Part of a small language model's weights: short convolutions, 3812 steps.
Each number is 128 + 24 x the weight over its row's rms, rounded and kept within 0 to 255. Layers, rows and columns count from 0. Numbers have three digits each. The size before them is the row's rms in percent of the matrix's.

# layer 2 MLP down (transposed), 768x192, rms 0.0606, rows 449-521, columns 0-95
102:139100118114143119059142126149131120125105076124124094097180117133144112098122143155149108088080151136138117099091136160133128121155126122127081126134132137151122135117166103104132136160109091100120131109135152090086137127133151088128115147150117119130166107062124168162121112134120135118
106:118139120128138147085106139169137135151136094091116152131089108114121110124127114091196133154184144142118110084123104151117137161133145118163146085120131156135118091116129138132113119144068108135153063127120170135068132118133134139126070149133148106156087160152153127150155170143128146138
101:094121126157132118134170129156120173095149099130142130151093122134130148123131106127122137143140152126139116141104128124162105177152126164120173148119161139147101131140106154135129064107091125146091109141156109147120119121127159146131115150135122080132129085116170097074134123088168146078
098:120075160087120165136110102141099069150125079109162135125142146137148106097155153130101131149109104107134120129137119133129178137114124073091155170164159116121119133073094113132124129143166136150164100138148153149120127106107151128145104144131150112142143069116125144123098113082154108158
074:120141104088113169130108093139168151132092132140104127130118114133111119126108168154161142119195146072140128132148114082115175179126142170131142117087138122157156107097123102130141148143145120135106112105117107113107100142116133132093105124095140091142179100129138135127153125170126089077
096:133128154115109167119130118139144147144118138123111078136136125090123132163140102114141162105126157136141115139069154139102126133117117107101123115181169061124126090120140131118078129129093131113129123147142169064096106116073124112134115152087137138137118117084167139125095141149130141143
107:119140121140099121141122100117125115119137129150132144134144122123124137125154142094164120144162130119178129113149123129101115167131111116099140114139138121092153134091084095098111104146125111143135137157115106114149172108110159093146157116118144189089150150141076117143115108065084158126
082:109117140136137138175070128133173122098170093156121126102159145089154181140111109135123101087126109127159104122149156120128103150136148128147159154091160148159111153119115128081125157149097131128165141098092183165118107128165124113094148146098119114127147144147093163153112165128113139173
107:113115161123063174116130107080120152147172159111109160110142131163138118084138156136083122138091123130135134154107162131123112114157104159114147115145115123160161120135128123105141104147092112130167104140138166144118132120107141160136128148131140177105135087176129131092112152097167198112
101:085159148176113124142152151167147082124120079106149116156127084113127123112115150144115143131117155139081154147110165145138122134142130083137125106114134146117132141121159116108148157170088174135117164159068147153148140141101121124127136134115109165106129118079089120105122127126131154157
101:128145096123168156100162143167107209139147106107132129164127097123123110118145087159125139139123146165140147119079117132118113100143110098147128134083124155172097109122139167107146130152158116162117172124129119114121152164120134108138141085136149108089074122110135137070100161164107129144
103:092107125123116132137119149126155153117108102112114134122132117162140144089086155124119082117139189138153132146108100142163102104104080136093098125174148116124113119147101082138139101121145092130122154097117181134167150152141125158122109119073132124100154133134132106110117080139140148140
097:125141150124149167127122072146115148138082102140122113108163091101146088116171126125135135143137154138116139143155124131102157159143154123112152131127138127118128128115108161111120120100093151134072113153128138094122097099089160087152149141114174148071140133152090186147128094097125115118
095:113140118091112154124156136133094149153129134133126147159117082107119125147114103105118118111103115139101182174094094154103173114134161111144113146121119105134153110125175085128157125154129152094142156120087117169177159105126173113100121127107153138160130125123070154126141144168157085173
104:133147131092138143159086141137112164114134119135117105115089075159165131176146130158159122138163162133159130125153145097130130174110088141132119105130150139135120098115124193109118130104131095130100178097123128177159070091117125134108117112123158141132134160145090089165128118110134108147
105:138120160150093116125094107104129162137091155128151179106121138124155126126123132109157087111109119124119165145115131172150131172160158181120123141121149145111181112088130114099126142125153144097109109140113116146140113173096119098095175145123114125091171084108154127107107106120128117151
095:114154170093132113080137074120120139115143134155155111129127128118099080112125126122109120126130139145153093185168125137135181125106113131122157132144134136113172139117105140140113169150102111106105128099141076108150111126130126099118134164096117138130129112154144140086171148122158151114
101:117116105137136091169165116100131140122108134099161181120126119127135147118177102140118128140112110187148120122140142110096130103159091136101143120126161153137122103172125138136120129176137178127082142115114114162145132100105133112111126149092145096146071132179127170099142141115143117096
103:166127091156110183120096164150112143124125101110113156142167096114119129172117143115161144106082113120117132113097104100142151097121128139099141126179152170114119140127130125133151137167111110113122151101088110094135167172091144126171122117070123125110148115119035150109162152168107140124
132:082150165117134115101196120144128107094126126137106131154154110119113115120146082106134145185139116127115149122114081122144120149110156115109111146132131122132073132106161097133123139118119130155160132154091135102123110089117118124158133168098151138101098155198164154120158113137128127161
097:123094090125093098105103164097131114089124147123133157109133116147112113139134101139123145109099147132166147180150126123094061128118132137115111114160120123121138155126162143115213143084117130106155167169118156155143116153168135134150126107106127160067135159112124114120129076126137150171
114:099098118131097104147177140125146101111148113167114154154149162127132139093150119127099119117138163102105108141137101126145111143107105133109190130135122096170114123126122151154158165148115067121166116137114125093102096118114105126121145122170135104159124122110138100124126117140127138100
105:113158083169105159113105101085114119142154112122136062134114131138144125131075148137130124120080142141111129147097103117105174143087134120102111147111092100130157124133124121120087100134115159118092120131131100122096142155144086176133155097128186101160154141096111124143169130129123136144
111:075157104169175174126170131127102105090134114126114123129123116151150188128133124158161111135123145133160133142129122132103075103099101126148114137139124131130055102158083131109127112108098113087149125141144096111109149138131107121155145145121118139149119133093141125147126112127148137127
093:192159117109130139124116134081143122108114128161145142094111118085122107175111162121128083125151117111177111134155119164160160098128107148124142166169121127141129109148153150136173169132104102119089122142115117131096160100092176146114173155133114133121157109116136109108132119129166122099
086:085151107128133126141094140099118119122102147133122080122127146114117095166120189095117096171146109150124164117134117170111105135096190115131153134107162130100079095135148121129147143118115149156086126122130153141128134137115136122090114157107103097134117100145149121108106100084134067116
104:127126131154129110132150092143136129174139128112125126143116157135155107133143108097139144145131127132123075126124102137104111172099107137179088155170170159139156081127173099123126117148120145080090145136135123167098116103129115132081144107125169129130098158099129130088141131149080161162
104:125093119117124092149101127127140138070156122121119123136104109153149114073130114144127121138133120155156140146128172104164104107194138114142149150132109144157149120107136157129151142114110118113120160110125142087122130106148136130148104141129135128104139157119120101164150108115133170091
105:101072132142148137109131123133099146124142102063156169126145120141132109112089139137108137140114148143128128127122157137111124139115148079095146083136122122096126126137173109116122141146090125110116126106116087156116155159175108149104124083167108152153181090131124123065140111104134167088
101:139099123153101136121184129100113121153108132169159150166089109145149071157133109126124107138108115119117116118156119160106129151157090119171147093124116120141141141099128157131153086126133124119115134163109163152123137118163132076118127088117129112125126111086074117111111143145146140121
093:093101133137129134118121125093124154136128160119110109155119107120147082091104114121130118088117174141108147172144105120149136184173109137115147107178163111139138133124136129160111154135149180113148111120160133135124148122088159089147139137143131111180106130125132157130101163095097119132
091:125093134159122120112083144141154113092168121113157188125127109124162139168111135131160106134094142085104084099123109155139126152133077130150200130130118146129099112106150140160171145122131128141125098153077153137136179119153128133167106158131165132114127151139124146083134142095125170125
102:136135157105103099101143108141125125123180122100136150156085141117132120146111131141122060122152132124101098145130159129140160143130149093102096087114166140131125118173115122112143118165174102174144150063111111161101115158129128125121129098146088126123081120133105132110144151135147177146
097:132146128149119111086110119101130112168149182135122088138145142140163126090134097080104120107098190098108142121126123130115111134123160143155159150151135073132109097151149152091128151127163121181141132129156142148115091122135140134141091148162096141157142135130121103162108144105173109122
060:168110117128144112124089117179094094127107118107112110130114108074129149150166120126144113094152099134126121121125125147123121105108111140125151167156100127096183125112140134125133139153137114123116144157126101106154155140083147157133109141134083100155093098100075107091118159174096149125
099:106142142135130149134135131121086139152135107115085149131092199181122137181136100142115138128140133096112108147149098086098110143144119087130145129096166111141131148147080078133148105082119130142154129150105131160140097093149137117105101116125145159121124137145090144103140106166132160151
093:157155121107098131177114121120172123156159119158135112117160116136131137154127118087125112139140132098142136147130181111115130135109155139098147136121124139141089138173119158113137111121166114132132162125108137133129105126122107121125105128119140121156111148200135163107145121147123116094
075:119114114159148111186169080146161151119119131140138107144117119115145134118077125101085117139151067104125115141141149164142147178117149110155169127141137121155171131168121104142106128142146111119097115056149146133145079122112157124087152126124145148145150087127125129105159159147121151131
096:105075083151117126107125149147115141116107116131097123141134092114150138114134138149150122137136123126126129125125145150098147124113115105132125141096114162111127140192091144137119159166100074161131132131155135165097111091132145135075113129134147190151126128172127132091134148077133097119
119:100114168121130131100160153125108162121131131166117125112091127151108154151144119133102110110173117091135098146140075122135113156083096151131100121080102158152184131133144120175156139121165075131101140161161148170166138121112155141151147164119127106138121104103160117168091136116104145108
098:133153123188086087119128127118098127133116116138091122120138131092143124121121135152130132176101144145156157122139114155166160171104176150161106137093098148123120130136073136140139117116129128105140128173099124099068119177120125108094125132135104133140133070100125166107118129137139102103
071:114111095173110145058101123097128143134138172139148133163108116111082107096152138161130145158125101127129098101124126116132110115089119139104136162092147119140160086103096138126146112140145129122073141062151155155120166141147143119148127134086146137135084127140114093142094089155133152079
097:132142112108151093190119138183179138123187150163148070154169132101166120081095132137133098118152124094168094157135148165119130128109135122135149135106174112158104134110137113131099159170083112124117089131098135158113118107120115141122101159122114092108108125121142171120108130148161142101
099:102111141113134130144112142092158141131138116091145114125109077109179110150141106136106058134088128126106088132131162139125099141171152134105118128142123165164080109146140149156126155138154080098122147073113130130166086112144128134131136104140100122096142148170144118091120107185122143115
103:149159120138069141138139119132140092158160131129110125082113077117126142094138114126114170154166135139145127105083119195124170121141075125100099100131169145122093096131100119128097150099106176190160121126128130161150113132150092161130127118162150115128107189125117132137106118104167125129
085:156077168157151156131149132153151088128119140112184112112120119126121111186128101134150117108094146100144149165158155110107110115157114144162132123073141142104149125121197145134127108143133147128094084119091136118080142127089156175116141125126097146134125088110129133142134153120168129072
113:130118142157130123175110081066137116140094107122110127117103097121127098122133122128115124121120145135129131122121125144139121142141126109133157172089117103124143119112173112144102096150101165147117107114152069131155121142125116142121134157106136144132132136117164139129135091168078149150
101:105130149120152089099074153126127117114070138095112088181140146125129156156113114091156115124109111128099156110131099146155102119126164062114161152139177128186157129111119123125143098092150149121115120103137163070132129132138119166127105111093144095126139171123111114120115132124121103131
099:095136093166095165108109124166117170160085096133126121148134108096144126120104110134150092124125171120137136155151148153112118120096160139111134127058114159137161139142140110134135165114175138158152100107133133079163112160173139123109147149134097183104141139088120130142131161121103127145
105:130136174119161143177142154140075165105150118153129157126110123145133117126140121134165112143090144121156096131164132171116126125117129065146103135102162152134098139159107101099170112141188111194121120131125144103137134095130145111159123166141112133124123141132143108126127149157096110162
096:161117137146141106147092168153132078137105085147156117124112150157145137158152164159160124123138167119174110175094129096126106085155130110069139155115120189131142150170140156137119153170094099114148177147115125122107133133126152136104108145086104156081121160111166090124103150093154154093
115:137137138159122106134120155129115182135115148108158189141074123160117151128157148121097140115113126130171144140114137136094115117103114133146103098083122160117108122158118131119150087106157139138101093135116145111117126135106123126104138076126108087133132143105106104098108119171101112139
106:188093157142079113147123127110094121172139099103161149156132110164129123096140147157084125127094132114082138142156120126159142138090143101128144086094123102164134115133128162156113131143109181174149111178157113131131105130120118106114133165134132063095118130108134120167139138137188139126
093:165129163129118107123117067139169114115094100145165115142130097101138157151122189138128153118127144124154150135134143138093083149126119131153122120135134107127102134119149130134161139113131119138116125123142124138141151124137156159135138099156152113139099115113126151112077135118152116098
109:145144159149109154096116132103156119119114088128187083136135128117124154133143138155111122164174114123114128115177121134118121128127119145095101099081107118130068150154120122105131138128091152083148175134144124106121104181099140144138115099112152137114120126166127131127158099157172118137
098:125123110072140161115112104101108155123147121088140106114169112152150151094144111121116134118098107109143110108085127149114114145140156128106144146132124131153150134149109130124122079163106118130121113142145102084138141154128176149091143131090132110148146098154141108163178180139146108144
106:172159191160128121120107118109136107104105136178129180113099156132129118160097153126115117137156124124090104115102124117139078129121120120142139146132121125098108109100101101122104174123155146150151089129131146132161166133092165141128132118125142133070163123091108142120135127108084160156
093:091083080138131105126112148095118124175146156117128117161099163105127114184128160144128150102135143130108104128136104157111133091112160084158099152130127071117109139086124084138123149140119140072117086123134148175129092104123124100191156156120135153152142118113156129122136094152102128121
090:137120126089107093103125122089116119086134154157112126082092091148136116105131145143090151094148153124159147115111105128137136097109131104138152114121100134123147147131123148103091127079092152126134114096127153114123112131146126133082139131150127142116169149131128129136127127084158152119
115:149138161140154176209147125195094132122119112125101130108111089085117159109091133157157135114121099121106132122158149127113114127100137124096137133157165126164104124154159157145106134132133132109126165138106180093135140152143139122099159172161119116149142147156111095153121101149149132084
090:125113147142178126124101110106144125129157111115161123144112101119165062130153129195142175183110096151089123090089146132132176147155106145118123120128093143148095136117121105097147114111126084163080128100106136130135125149099155097145106128099126132110127155137143126095138162134075178128
077:140149120099130072136107139104124141098101176123107152108147140134149142124165107109126174130161144134131122178123162108142112151132156153150152119143108105130172122147131100139094119138152141161178137084127117116124097093125098101156072144154121132143121131134167147144114149110146143115
104:099101160111110178126098108103126118149108177165142122138168162116113141118111121124158124149167132124090122152115122105150165124086137126097133133148106144077111087097122121080162105136135129110116165128140093135161147154129132105126128105121114144156160107149130167113117144101143131093
101:138128123129137133140121117091138123109113131119156080130137189143139116090124125147112129159139144136142156083149108077121141156141098173144097176112118107094169115139149135101159117120119138097136111114151137150124134150141132164149117148138143128128167131149117153142177136085150150157
087:128131102126168161143123156130083106129146106091098135151123127149126139118172143123118139154127163143111133121110139126090142119118140116143088166159120100099082099130109119138089138186151145131161171109129103091146174105092116119115139079122143079117122109099130159126138159087110135117
101:107147148126108091118133130158119187131128113162139119109131131138136112135124126135135142131094174164136115099116123173134106136139111135141131119107112126119103108144151128139154114102129106118126145102100115133138087118154142087102092153140142140089160157139139154185136161126106096133
100:140148102166105145137117153135141115146110118128157148147171105099117132172075146091119117129100142153136098121135110158069140134142168143137196110114142167137132117124112111108115114126118122114149104150140067117117103135122140101142160120109126125115119115132134173115113067104186103132
095:161123088131145136134107161078131162140106156146106106117159165144123116113120137163142128111133106103101145106161094103103126128117129137141130156131143132129126159104115124119117144134126132098138088164084148132130088087111144171142124103117126155127117155113068134112141111086069112139
112:126090164126115124114117143128106111110129115082133155117132137156152114100105134110125152171096165133127132108131159160114144151144150090152178082142103179151128103144126110112147148110090176144101098154075098093166135120104148126091114119114145105133147167129194135109117169119137157145
088:130135153153108091091123143085140133124167096152127127134097126134166134173138110107143124109108092174128134126092132145149096101166095161147133139116131156148170104106134150109143083097105136110134130102114073163065150109098132131117116141146126146128132134145126126123150113141139099139
098:133123114121148135112124123136145183090158180121174119084128121154119100116136129150149144168146121148169176173144117119124179157141149115108128141116126105095124181108123147099134121129144098135087102104171136136120121133136110151141104101123119127123114109106106145140109143142117106163
106:114124162156127150105128128091144115118112175116194148143112115153135117139124180140090097149134174097131116133105081091132131159106092079121114132127142134131193140105107154131122148114153124139153098115146131139142151141120114160114100101126159119141142141101114124074130140149125140103
118:107116145143130115100133109118139158143178083145151088149127113193141116156139168121119135127122089102143101119160133157116111144166143143109155087139081130102163133116112103154133146103126132117156153168152177153145137133128145132126145118139136104113128104112118138147106103120146111122
# layer 2 MLP up, 768x192, rms 0.0607, rows 450-521, columns 0-95
104:115091139143101131126136137108145086183147120124137127212152096142130147132116121125149150126116119143148110070145107128141110128130127102129112132178127118143135162113158142157137109127147162139095127094107141109148103122094106126144123156100126119144115138073156090131138119079134081132
099:095140165118132118122108162107105108122140114139114142151138139140174141123117085125104138083138132174135129167094120104118130127136105134130128113122131132126151193083113118134117128116127096070169155113139165087132110157130179151123111122114114130099134130111134135134152091151125170178
104:159136103176191099139163119104151164145125147146122125092134151136113125134077144129166103128090118158090111131105153159138148110144130127146094138097139166135147177120151115120120168119118159167151133132116115086148163134137137096111114130095149140112150169093102164139126127167083136139
073:109081137146126097137143129104124118113134130160178105153151104147115106135137107098145113145090088163104105107130106142149082132136103107104120125122177131156103115137105159064121124129149110116135170102157121159148116131121150139143120138129097097130160104164131114130126122144168180160
100:086125122100108103131091086128095135143127076172139167099147106160106139123122152134117098139107122118149141165148106154128118129148127118131124118075125199138146153135080122146128136121125130139112118087139114161145136121164161130134098098192098099131116133158128151143135123145153157106
105:133161131140173142108128119119114144105126141118148112104115109103119114150121106121131079140144130124134131131091138141139134179115115157133125125177148113161108117164113151123117140080136122118109128061122173154117132147138115120123087149082133099131134129141149171113125141157148096104
086:144121060093130109116192114097109151136075109102116122186101145148099127136073131154123161138152144136127146105092098122120088145141125112064137087147083174118138095132139124150106118100162112121136135092126129105156157114090122121157106121107106092128059144126111097106141140126137135111
105:104100109121176098152058139182103084096140101127125103139114130160109138142122095135164141083164130144097085154127109109129157143101111110107167147126121067117092145111125129162128129172134145146095153160133124114105109131084132117095131187132092111115113179098177130141134095124086097142
104:159164111091133108098131109116140142127144125136104126110128126102139123116111122113105127147119120130179098130144112129130130088141098135098165128150102113121149093116111106120089162097176135150143106154121130148119166130149185096146133148096130116159142137125161143111152120091113113102
106:128128132156103127156105108083127109117142112139140114138121153126137150106132198134134143125156144128120109099178155132092130134140114159074170124159113065094091141162131124110099144132071135111111123109129124107129104094132096151096134153137081128171143150132120092173156143113148126103
104:160136161113149162130145103102102112141106074161124132126152092087164136133163110120143149112120094162123143150087133122104124097143104161118160167091146109125143115119139126093099149131117128089131145162148090131152138163180107092124149142134137061105119121115117124159146149138159120117
094:153079078109099126132151152153133087113104085131116106104131149122116143084165126096141155133134136128167120104099149158171155123086119087130145141124139133164152140142111104141107135132160174152111124114104117154158144100150070116151081120146085143135173096137172109113109083160140164124
095:142106103124156168172154078132212147116116142155141148122148173128139125136143131126119063112127141125103097146097113125143114185102166143103136144093157138115124143110144123110135128114113103105154140084140124129147130147149139126133107122135115137145120096144144099110139132172084137120
105:122114115144131157129094172121160105133083153069141127141150151166124095122129141132134103143120156103145129114115130124095154125134167118150127157175110114152117155111135076090131111171134143081104100161142125125143157094119125113169088155126084122157135098111134127111110130163105100101
108:099103103066103107164167106132099125093125129107147156164129125112132133120131124133127121140143145148124143095122129152132107112108107101114187135076156101135118136141099142149125115094089103112149172110183083136092133122167136143137066144137148112120110137115145136143142103124114164155
098:148092117137089142170152158095128151133138102126113140137117157115131112163140136135134090111125103119128131132088163132107077123126142141089129186118063153119136105104163109126103123124140132106156128135096137127113173135087159141137156085162109113150159099120129100146103160156121154100
095:163135153125132136105104120132137085148168163121156127121129138141069120127095106066136131132131123118098104157148121166169109139117138108145128113122066132149135113121136103102137129096116119085166096132123159116178114150118128131095135127164107143099140157131083145166074133132133166120
106:119095189113145095103176155128200119172068122141111117143144130177136141134132106195084116139131122158161117126120159105128113106174088145128088123129112119121129125113144140137082102099159097114084103129182130113123102111122116160138142136151121142116105104115152131135109099122145108136
127:145140120086096137118148156106110113136138125152120139097136111128105138113124121137190164114129087135145140119080144124122139125174133163114146135109118088130146136147116105125133065079136127135139132134148133154146129115133136142170134130103121090156098146089176119139135122124126141138
101:163127146123133130138117114169140149127083111149130178098121084117141107079142146126162165121083078131084137126113110104106177096142084100125138186132116095136109123139117109107116085177136139076109108098137129094148130114133102123141142149167170131160104100114137139130110178172105125124
118:156110098143161127122125131089122158139153109101114128129110087138120126120079096177124125139132139150141130118099152164129127103130148133124113119176142100112176128133134129130125113101135178095068141123111127165147160166169162117128130127133109107090090136134167126139103075137139126105
099:143148108148114085115126102168100129118126140142146149111147131147114130109162096138100127153165100131144127134128185111142083137139088064109157098124172161122074127088118141155199130137110103096148124105143122107159175121107134132112142135134109133141112131144108131165131134138106126109
114:148130116158112117089101154125077126150093121127162106153116152056113138120132095158143147093150101150124116148136117164133134133153139129137085154122116170106158123147118172091120100129165118145110158132147148108119152119125174134117107087137103153157081072146084113095113149127083112126
095:148131144141144120119104131158107139140136151114112119128135132157162116103113103187075124170110151165120144143136147095102141168140169110157134187122106151116125136091102108131134109087139151116138087096137147146139122140127110125172147093122111147118107157141158173140117116152095116126
086:168149141131118079103172125172116133146149133171158097138112096145104128088126063095108125107147145111109109093114102112117151121136065135132149145100098129193159155140132145135092123131158104118180114153112152096157119114151125115192113148143110126127134136123094153112154167143147127138
103:095154114134141099162123121084127113119127139101163166119112119119130161142140112130126146145103080137102111121120146158119155139096130159132144131105088129132097154101107143129125144150134156092094143060122150116123197155189109127118144124121129121082119070117124124149098118150139155142
103:127098187097146150101117128136173136165118124138155132144167182114140135127153132117162138124139148115136162135101116075093156108090120134109110141124140146116117096150117127157102117115123116097156127154157136157126093132131088140137100145116096118153100167087158136131113146130135118101
112:151192124130137094148149090145133125116133118155075120133179088112137108118207136098150046103118109134169130098127126135105161144146093150141102163111146108130108111100138134096114096111134136140142104141147137124152105108112141102102133160145111143127138175112102146162099117112158123139
101:096158123142177116119147123126135120126129109119093132170117124145115139150097071088132136106101137162129146189115090118143151145133140122113100131128164109115136137126128120143127112128116140145126132083136106145120153129094138114100081116109129099130102117130173166111156063205123155086
104:161105124107124108128130145161129062128142114142150145100141152148135180137127105141125117149144073144148094069121140182087079096111142160111149137095111105130158140176140130125109120107111108138091154099088146170173104115163113149151115123122125146092129116117100125088118086123159163135
095:126134121136091115116094069097117114108114152143099138191121123138175158104100124137102109113150161132133163185123114123142143150126191148132105141132151162153111126136150139142149105111156120127111114141140090134130104131124141163093163092139119116170109086114109157178168097133114070137
096:136151142082131132141119126091135153117118147136130166099154166113158148103133107126149147122141119138101117153129137168143132132105090111134161154122140079108164104135130143154114157107108106163121094109143082113159144141123163137075142083129117074110113086104116154103149100135107119138
090:111131158162123108162121157135108135106105109092111155152129131136114153145066144142159139166104138176117162138150174125147156095120118126124083151108138130112114093108143122129132081130111120089135175078147140134097123142151132147161153136133117102167111123134156117118112081123108134143
065:104154088128124101133155114078153132114148111155168111123166152159134099085085134148087046150081110132134144137155078139144151111118148102161149136144153155133107112097104104110159114097118115106157133092148110094124116123093138137139143128127126149111144148137169139179146083109166129114
098:156136103108084108124107165087144145149165124143148180176079118113133145113107131120178105144110139136168111148087107152155121166104125116076107093157125116100154113133090108134129140120150130156121104158132125110139116147115152128113182119161085112143095133101149076100108121110125113141
097:099136088144134144121135133136104122102112107174107116153181119155162104112178133219107166117140108174180122093110106117111114143176120110096149111128129119141089146073106115133127110145110130118097127176150164138123138073139141130108141101120151133085107157117131139153148130129174140134
080:096153145117107162092083127128150131101110133096138155116128170110140184138127120152171139114169170147170136125143109092118137117195087122116123106143107110124140130085156124107118138122105136131106140128071129150116185119115104109129138112104110103095114136158116148112117128134121143120
094:157174092141139142113127136127133130164136089048098139136158150155110155139092110133144149154095133101103122157145128139156079145140134103080123114150132118167121120142099105149106124120142161111150112162066123131110135185126107113182139103124121070088103151138173128128115134136111156149
097:155137146098091101145150126126137170154082102102113131155172158128111109160101148132137097159113137121109082142120100135121148102170079132129142096190107113162123098150104128145058123107167110129126124121105118156153124161117158110167152121129146112140103142081132108124132162132103108135
102:122112118125179117134122120100109079154123130129119122146077111116141172183128132154092120133172130122123112126120128112114139138127088086140133129115094104155098117139151122161099110177102153091143120117130105101176156115141163131113091178096153115166099159090189104083110125152154145123
077:153139148123166082164134107186125099104141125107108114115103109132163172133147140113134113062108103145138129104109128148153140144179137154185121135129124107125083114152167132103149124142107122134155097169140125124147149135145113150175117147124125133110157099129109170171151147096099124117
105:154128134103125150059098162120134095161098092098112153101113155144109154128098124112145139136088138117139150136102123128147168158114127167097130128112112125099184126164153133175117109104111117118104180171143153091120127141092149110123141148116108149155107141111129117157128110089098141162
100:148149115162142142171128063154126105105140132162105143127137138114102137119105155120173205121173102085112158132128119119103151107102115138128155098095115121129134137140148107146165094163056116150119110157144119128128136129117134109125115141159133132118117121094137094177135130117100151130
105:142146121160173133127109107136131130130136138118134139156147165181093109130153132086163131125091094104199109161113176117143105149178175114160155093130117095118103111154132110140132117115144125112153141112122129110131160097112129157156110110077131122119105059120159151117118143127116142150
092:108139086113107101123120140113067144148156111178060114148100131152143132091136185080117124144115135164124123075117067096116126131086136141107110172121132137144128111125086120133122131093106091144148144127166116095153147140183108108141125114109121113117137171144113132116124111112125122174
107:132142139136110140100095139107136169150122116122131140137144100091137119089125106144171142129157151163137098134145144118120164122147109140143120157165152096120186082117112120098103112128110185158144151116043130162106150142161145104131172127151139078126144058138137118104111130120113076118
106:113149127136087146125151131145086127144204108145136173089138127141146070098122109099111123135168164149148137105128156170084174128093123191060089150129084135078129134112115180154125175143126112117146140139146099125130158099100122110156108149181141165106122129113126142115144147111101116139
099:115128133112136125187133141116124126114139130097180153148118178123139171088121134092172157101165139092105134086126126147135129097095115083123169098151105092149146147091159134107141113138097077103110105124115099148095148125113110126112161089112162110140128134139090137113118080160121109116
110:137126151091139123162133131159147114147092115087136145132110162119148131129146105167135156107176107122137094091107099130112134112131114111126103138127178061140144147113124110136122116146079183117145108146116137116103165158148071159129097161088147069155154070115145132149112093120142155087
091:103148161122110114121140118102140127119116107123083114149166139111101148105120114114139157116142071149130122129136131109151171092148173166166110122103148132150120134098103109126128126083124138129119112139158169132172164147124115135158155125123102107117094142115166184099145153135147145172
103:112136176173068196087115167125138180167119131157148121139141143100151160120127106109081214136167102107164124125119118136143147125140082143140163155126165110140165121116140120135142108089131168131081117131124074161158083135115130135140115147127156134125096064114126112129128112139118119130
112:117153119080179111150125150146084112108091110127107147132134152096140147100151115089158138171136126127186126135089151117115117157192128085121138141157093158091117123127127108145110112166086100111109123105121125101150153118178149118126112107140110147161157141128177123110129155122109150130
096:087160095084094124131137170117104157117158115134108180118108146132126106109137127099148133094127141170156105114134123145137174144093147138119101128104116141047146140180116147147081118148099149104104126134138124090111124112146113127110097147126079127140150143123152178167151129104107125146
111:106152075144128095104129127136068143150084127130084068140142121161151148130105126135164102085132136170157117132126127113116104146117127087107096152130123168143136128090096136132113122131127094128114131136163147123100140096123170079100132116134091140174091101126107126104147163095081133137
098:139149190158135082147122143151151133141123150129153176140142143161132094143163120109117113141138159140160168103111127110147098090129116131110144124148130152148110134114181090134113118104144132126156149084127141137091129109145095115142064132154148137139126171131091133092130134123135105131
113:137109108129129116154126123109110102119186129116125115157143134087098171141138087130124139117107146123166135166092118172130131122164169134119121172112140073110144156104129115146136138118105139140142109136157115110141138113144132118116138141076168151155149120129170116168134118078181160113
091:135121112105156120131138090149139118103079099169158081135121128108132192094121090162138086141108118123136118113127127134115143117122117124102194096142108113118144103158148178127123160129131125143184115123148118118113109114130137121096066142118145096130128177121154116091123133116162130114
096:158206102142065117110155147157110119158131120167136160116163137101088106138136112120144114148103098130138145122075138134120146151115111128096112137136131088111104131116134141082150140155135108154128101137130104122146141112129137136186138141099147146173141133148088124113133121105114112145
103:124116143107137132157085151132127088139154171130156081073102161106141176132137091060126134116129124151105125127094125119173124119099098150145164125135098149095143130119114140084153095079110138084135152103144122142115109114148189129105129112165123136145146119122145121134118124099115143151
091:169128118156073082109125141162121133105117070181144127104130138150122100137135110114113142128120099116176140146144133136177096147124106137146121169105176155137125116149122128153092143150167127118138135126116142101112114142157098131152124140130131064109163122153166142132137105111147131091
077:109147086120107140121118128157155090113114088145138103132138102120131171119141142141106090110102093116108162153103113134127108098101155120131099135108125138162135118145171120103159161151110140125076128093103150126160130144130123111124152150122128111120087112122145129105100132123131134127
106:166130087151155105126130138138123113112114133094125120097148125113131133131114085146127112133104140176119120144125129154136120111132114145149139135129157155124152162120140134179128127134122116141207051145168185110170103131138139147149105130123125161088122122141144102164141138120130134085
102:157156148117126155119175126072141130102176167177160157168091135147130135131145091135132118111166147099090145129123117136179144100129130109085150128120124116115121143154109091135131118136140191160156098134136137150155071159129167129094171142134109140143105120132159099132121088160123073087
081:154133116151096058138112118142158058111134100149133086116118159137148104118135111125121140085135134093178102156117120096151108137101137127122158109172157165097173169121135143137109124122148118130150126142129122140116095142152158128136129101122103140179115116149147103167152135117134087149
097:111114132119118144146140117166119132146121160142148111146132101093125129103098124098114154129112159124163161146114178156160146115112135125104107096120112107101145143135099100119139112111112173123107132117145169136109116142130103098123126137081108108159160171084135113131196123092142155133
097:154179124138151145134139110139137176140102138145114113144121099138127156080105133186118172138177120153095120136085131093123168170140129186089130086162081163125145136123135121131135135141135120115124087110146132149192164133154119095138152128160095092153113098108148104123128114157122159147
094:134129103079145132123128137121140127107137131092145146117086136119126136142110138151130102197127183139141116136107144110147140080133116086151155104139163119136153144114116126082131109126075124169104175096136090136139138175133127146130102128157119142112108109133120142119138124148127129117
104:110104110124138091171135101078118127124117120146130142123124085126121149163098154143103075127115129167188146144104139142153092160168097144106164149127128130098114160110168135131106153113164130122143144124140122148091108107125095123125108182162131144121116104145111123110130116121147090141
094:092139155104175154167107153106138105109135154129113128138136165162159100115101149141098156108137156113152113099155124153076136112128157138126165171182115124141109133132168092150122108137121137111124131148125121112129084150164111112148112134105121136169131067108075127076152136118099149116
098:118146110159146074160124104120138089121149108152098112171130130129155147099148152117116089101090140098147103100129125165097107110124108114140097129134134160173145105111142131133141167123167098133146125119132123119155143119133114116130183094133134150138135161123164068146122104131180148087
107:131147138091088143138129091143153102150155127143152161127167127059131149091159086142131102111110071179160160111160103138151128111155143135142108139141110092118113123162145113107122134180155124107114116097135112112144150126138132103113112144152078137126129113158145145151156125076127121134
118:179132153124099129118156121132145103137120120129119156108075204118117118144130100088105125128138137149124112138126158155129182137144075109140121137138136121121139126114120130097125125171135106110117169105198149131136154176096105093068107119123096139121158140090142141095153199178110109121